Weights of a small GPT-style language model, trained from scratch on English Wikipedia.
Size: 4 heads of 32 (1 for keys and values), 1.69M parameters.
Architecture: RMSNorm before each block, rotary positions, normalized queries and keys.
Training: a variant of Muon for these matrices, 146M tokens, 8603 steps.
Each number is 128 + 32 x the weight over its row's rms, rounded and kept within 0 to 255. Layers, rows and columns count from 0. Numbers have three digits each. The size before them is the row's rms in percent of the matrix's.

# layer 13 MLP down, 64x192, rms 0.177, rows 0-63, columns 0-31
087:155159144147104095115155099113174105124185072104100137127122124147171137113118139137141128167096
099:125127086124122134160113131102133115105119129085096123147145076132122150106105115145068119153193
095:103154132107059138186148148091183153102173109084093112107174152086141089123121068136170086080089
100:127107123150136090160185081161100138116147075142119096141118156043150107152135135111106118151166
098:131138129116060166090158154106115130136139128072159148094120151130091148060156159129092142097111
094:148089069107096091124104124132107128152157122107104121133145122090129141200138065105125078112058
103:135159053156169126093152129073139070127147121114158164140138125120188061127157109149112152166126
102:102099158117143098133183140094123152171125140177195101095120141095116119183132108116176145143179
094:106136154079111165153169196165106140210166098164190126151173164099158105079170150096119095157105
099:128141100139067105129162129117091112131183115197092096125106188137144153175139159116131117187061
102:068134136194112218165122125102163136169105143105108078144136140163106130085113114120147107047148
091:084175178177129055102141137116165156112115077136060161122124146140117121040076144065163117165105
094:187126118158144185136128095131064136133063135109174127081168099101147093113134114191094128080134
103:135133095094113134156119138182088117145133202193208172155127056118126095115147133152085161132105
095:118124149114142106062113108121126051085152112151141089196129141067080135172136066124069073097126
101:146145137107094165150122124119128146084135149109157153087119174190159186069101187125166182151159
111:150143151172100129153179150147086103164172102162116161201118129165140133122112115169113157145137
094:198096115179171159187178126107120091122068122102142164112075106059135140103110118169145104148134
098:147149203105091180179135127183126116129114128113130168120104147172113084127159164096150099166125
097:112100151108133172057064112134090184172082121178167144129155148119158090214157134147095131096127
105:160110142138158114148123156141074160129150143152187146124117100090096143120130079154018183089138
089:141128112088126072139118125083148129151059157164139134117143077143048109159136114115116107120083
089:144126098121175108145204130177146146078147103114117103097171184136152090128143135066174164140074
103:132049168141087097151163127143124124197130151156175115173137163196155138126120187097145188113108
086:151142118183129206089144129142108175156140143149126127116151114108093141151124169136121171169125
101:125137202191088151050094101153162094097060144100105129095115055110110141105142157104107144126113
109:162098121117199126160155143201039114054136095096148130110111156142135094140108097135129136123123
140:099146131164103135164142108163160105096131157138112200110204142106150100128085164090121121135078
101:132125138168087154121117167073091176148091146087159102135087143100179088141152150125129148094049
111:138115179069135106122155117182121111152148122152147075142099157142100065118136077132174105086126
100:098167174118149116117087092128145165133114107089129124075116076102133127091128150118134126134133
117:119148168160116133162181170145151100107126179093095189151137160211078104048069150152113138101155
095:114108124153141146153130116152131115190068098143169143163116132141116123082122175118196130091147
097:114175109169149082094123086077053113118100110154138112089118135125096132123151164175168149179147
114:120130151089166050114112119108148109113126148086109142138164117057106123177099085148194087116121
097:154044145193148117128126151116147206106196166124140124209087111098144116153111088145108115135103
110:168080099127145127132120109195090139171117125115146150091099108141138108109146139116092113159138
114:103095103093138139100128075174158167093179170147129167147173129096087142114098105060153108173114
089:087163155115103119118165087163122149141116094135075121143105123185190110143138146106164129147131
096:125098079163099151154133137165116125121155151092106139095134130111116122172158079116082137126167
096:172121076130129162083198120105131120150102081115124158130124105113032175116040109182161126110116
098:138083144099162152142083107127112155070176135142133118085129167143130122156133170151190061080137
107:147129133129088186148155132143141101133080061083098098114192111166116143121178127082149103217096
103:168141163100143146152094138067098093099100126111163154171192121100106158129154115185113154161170
091:126095180083072126093184177164117187172159120118193110118186080136129164092081087145105106201139
095:122129093137145102143198127123154155168110159128163125113139184107146105078104086083095182115133
093:168129128117168113085111147128092140164103069161128148106154111121094160159114122135099138121219
100:145136086113151136152139151055105087156158090144112126125100111133110217149085109143120133199203
096:158125120101132142119073129115143115105130061087178112152138145131082082093140097067188183098136
113:127079193084159159074203154151141139156127164240132101073174091170136118129114118094119157158102
094:087136122092130105132167169131109119131123165103098085085085113160170072095122126112155099255151
101:070097173129105192168070172120183140161160109179093117114128177104053130130173144104177153110162
104:106074070130125134097154125145133151127134113177145128099141139156122187164172119123149154143142
112:104113160124135108120114065127191144114124179135084100136138131106061195072061088092134186088160
095:127130154112145162123156102154098126130171135161101105151178120129139108153181114098097165154108
097:066201087119151170122100166128187167151045069129116189161085132120104119164105163134115086160126
098:103174127110182140145035042108161176089128139155140174121124147100110198145144172116110132090157
101:083112149085143157068153159091154156103162205116088117141088091094077075077167102158121111083097
096:117099125164108147143120131171149143131108122108099079107131137132107168094118091119114138099125
092:134158127171097123126104173115155131097152086144128135199098108111124153139135167094124062132132
094:161105123135102169041133115134149146143133180169128180121127116105155159115151155111110137191144
090:155135063123104125140059111122083161107124104120143124134172102077092146100154142101125180165134
104:181116089173158108123169121132102120165142125099155156110158142079153082162173180192046153141044
091:113087118123131124118127101185160193155105127093147201165142143151186170122106128110120088155094